Weights of a small transformer language model: attention and MLP in parallel, 5854 steps.
Each number is 128 + 24 x the weight over the matrix's rms, rounded and kept within 0 to 255. Layers, rows and columns count from 0.

# layer 10 attention key, 128x128, rms 0.179, rows 54-63, columns 64-127
[[111 144 106 135 123 131 107 154 154 143 107 106  78 119 138 118 131  76 149 148 137 119 139 139 178  89 106 134 126  85 151 148 119 111 117 146 119 131 122 105 118 161 138 105 105 138 168 114 110 182  92 143 148  98 108 157 160 138 107 176 129 135 150 122]
 [ 75  89 120 112 124 147 138 167 143 142 105 167 136 133 131 165 137  93 149 112 101 122 127 160 137 112 122  88 150 118 152 149 119 134 137 126 120 110  79 141 134 122 134 134 149 137 149 106 134  68  96 123 108 134 143 140 124 161  89 169 115  64 128 134]
 [111 138 116 110 116 160 126 103 142 139  80 112 102 125 128 157 132 146 115 117 106 128 146 110 109 100 126  83 122 138 107 133 167 188 130 141 143 131 125 150  96 102 131 134 133 119  64 140 133 188  94 145 149 144 105 164 180 162 156 108 107 137 103 119]
 [108 154 119 143  95 142 147 139 151 140 126 102 107 148 155 107 145 120 117 106 111 141 170 155 125 117 135 117 124 159 112 130 120  98 143  76 154 143 107 119 122 167 101 161 195 176  82 139 102 100 127 148 151 119 122 140 125 138 106 167 116 114 129 122]
 [134 155 105 101 120 122 132 150 157 166 100 150 161 142 109 118 120 142 146 159 187 171 128 173 129 139 124 119 157 111 109 140 123 133 143 120  88 127  99 141 107 145 153 131  96 118  90  78 122 101 122 148 148 137 152 202 146 101 157  72  83 156 159  96]
 [135 120 152  84  96 129 109 103 151  97 125 169 126 162  99 117 111  94 110 155 101 109 133 109 126 169 125 161 119 172 162 115 141 108 114  92 104 126 140 129 117 128  76  57  88 137 122 160 135 155  81 114 125 100 160 139 133 146 101 158 117 142 133 102]
 [126 123 110  92 137 138 136 115 117 101 115 131 139 116 190 123 160 136 144 177  94 141  98 113 152  69 185 140 160 160 119  70 100 152 130 166  92 168 167 137 124  81 138 135 143 135  92 127 112 136 170 157  61  92 115  90  76 117  97  90  44  94 118 151]
 [136 144 132 124 112 141 145 139 103 107 157 139 162 126 105 154 130  92 157  70 109 126 130 140 111 127 140 146 111 132 121 121 130  92 136 101 173 113 151 123 151 179 118 116 125  89 125 154 129  99 128 151 120 104 128 112 115 135 116 105 126 109 107 117]
 [130 137 126 107 159 117 123 118 191 121 107 147 140  99  73 141 174 103 135 124 123 164 151 171 153 129 120 128 119 113 131  99 156  78 103 150 137 126 129 101 159 141 131 106 141 155  90 108 149 118 143 139 123 118 174 141 116  69 104 155  90 131 125 156]
 [120 108 107 127  78 157 115 144 131 121 164 138 156  94 144 149 124 164 157 124 118  81 104 129 141 137  81 113  57 137 134 182 165 136 129 139  79 138 136 150 161 138 148  94 141 110  99 103 130 145 122 110 156 110 112 108 121  97 143 145 139 127 127 165]]
# layer 10 attention query, 128x128, rms 0.179, rows 55-63, columns 64-127
[[123 132 139 104 122 119  93 170 127 116 139 160 109 146 105 103 102 150 101 117 145 132 149 132 150 187 146 103 102 107 181 135 144 109  82 132 120  92 123 136 151 156 122 150 105 104 117 143 141 118 147 117 130 159 157 161 100 111 131 147 134 139 119 142]
 [125 147  90 110  99 138 106 118 119 125 155 106 108  95 137 138 132 136 111 157 147 130 131  94 140  61 130 105 160 138 149 121 142 151 114 150  93 128 117 153  96 115 156 128  88 131 114 146 123 159  98 114 114 121 122 124 135 123 165 145 160 166 115 158]
 [129 145 115  78 115 125 127 150 141 121 130 129 112 139 139 119 170 130 119 111 133 133 139 105 129 128 168 148 126 131 166 137 105 138 133 118 106 118 103 110 158 133 132 109 153 122 133  89 118 179 157 144  95 145  96 129 115 130 118 164  96 113 139 118]
 [165 166 122 136 114 104 186 141  79 114 113 110 138  91 147 152 109 144  83 107 184 105 166 127 152 139 136 116 127 138 138 129 121  92 116 116 142  96 130 128 203 103 137  70 105 104 106 120 147 143 166 140 150 150 127 182 168  82 139 111 142 137 124 168]
 [145  95 125 114 163 160 169 148 129 116 109 157 118  86  90 151 138 129 105 112  99 158 132 134 122 119 135 198 156 160 118 103 129 125 124  97 167 140 179 115 125 168 139 125  90  77 125 101 104 133 118 133 157 156 139 105 111 160 111 178 115  88 129 146]
 [120 122 172 164  91 140  94 109 126 164 123 153 107 135 128 130 124 124 106 169 133 102 117 113 112 124 147 133 156 127 107  82 165 157 206 118 122  94 102  90 141 139 121 174 134 151 111  96 109  55 136 148 155 117 121 106 139 141 129  95 116 112  97  99]
 [122 100 137  99 134 142 123 136 118 100 140 149 139 141 150 131 132 138 116 121 126 113 169 111 121 137 106 115 134 118 115 105 170 128 135 160 126 170 129 155 109 114  97  81 146 164 143 122 123 153 157 125 162 169 127 137 122 165 124 136 108 139 121 119]
 [125 109 143 173 153 139 145 151 142 100  82 127 129 130 151 140 154 180 147 131 150 135 120  79 116 126 121 127 160 188 139 105 111  95  90  95 100 146 103 136 118 107 135 155 123 129 112 105 138 104 127 119 129 154 142 163 105  85  64  96 131 184 145 115]
 [173  86 133 162 146 119 125 136 161 126 120 126 132 113 125 126 128 165 159 108 101 126 110 117 141 125 108 145  99  96 162 152 118 136 110 120  93 126 130 144 130 141 157 114 136  98 147 112 155 117 155 113 143 140 119 122 149  93 119 125 131 119  98 162]]
# layer 10 attention value, 128x128, rms 0.195, rows 0, columns 64-127
[[105 110  99 109 126 162 105 116  92 130 155 102 120 142 118 124 129 119 115 133 112 138 168  96 151  83 121 130 143 144 129 128 134 141 101  90  74 117 110 118 109 127 110 135 129 101 104 144 114 131 155 138 104 109 141 130 140 112 162 151 153 148 151  78]]
# layer 10 attention output (transposed), 128x128, rms 0.187, rows 0, columns 64-127
[[126 124 130 122 127 155 158 101 150 100 110 153 131 108 128 130 101 138 132 125 113 137 135 121 111 176 156  99 130 150 139 104 138 128 140 161 152 135 167 121 108 152 118 128 115 138 108 106 165 124 109 146 157 178 147 144 153  89 135 136 108 150 120 146]]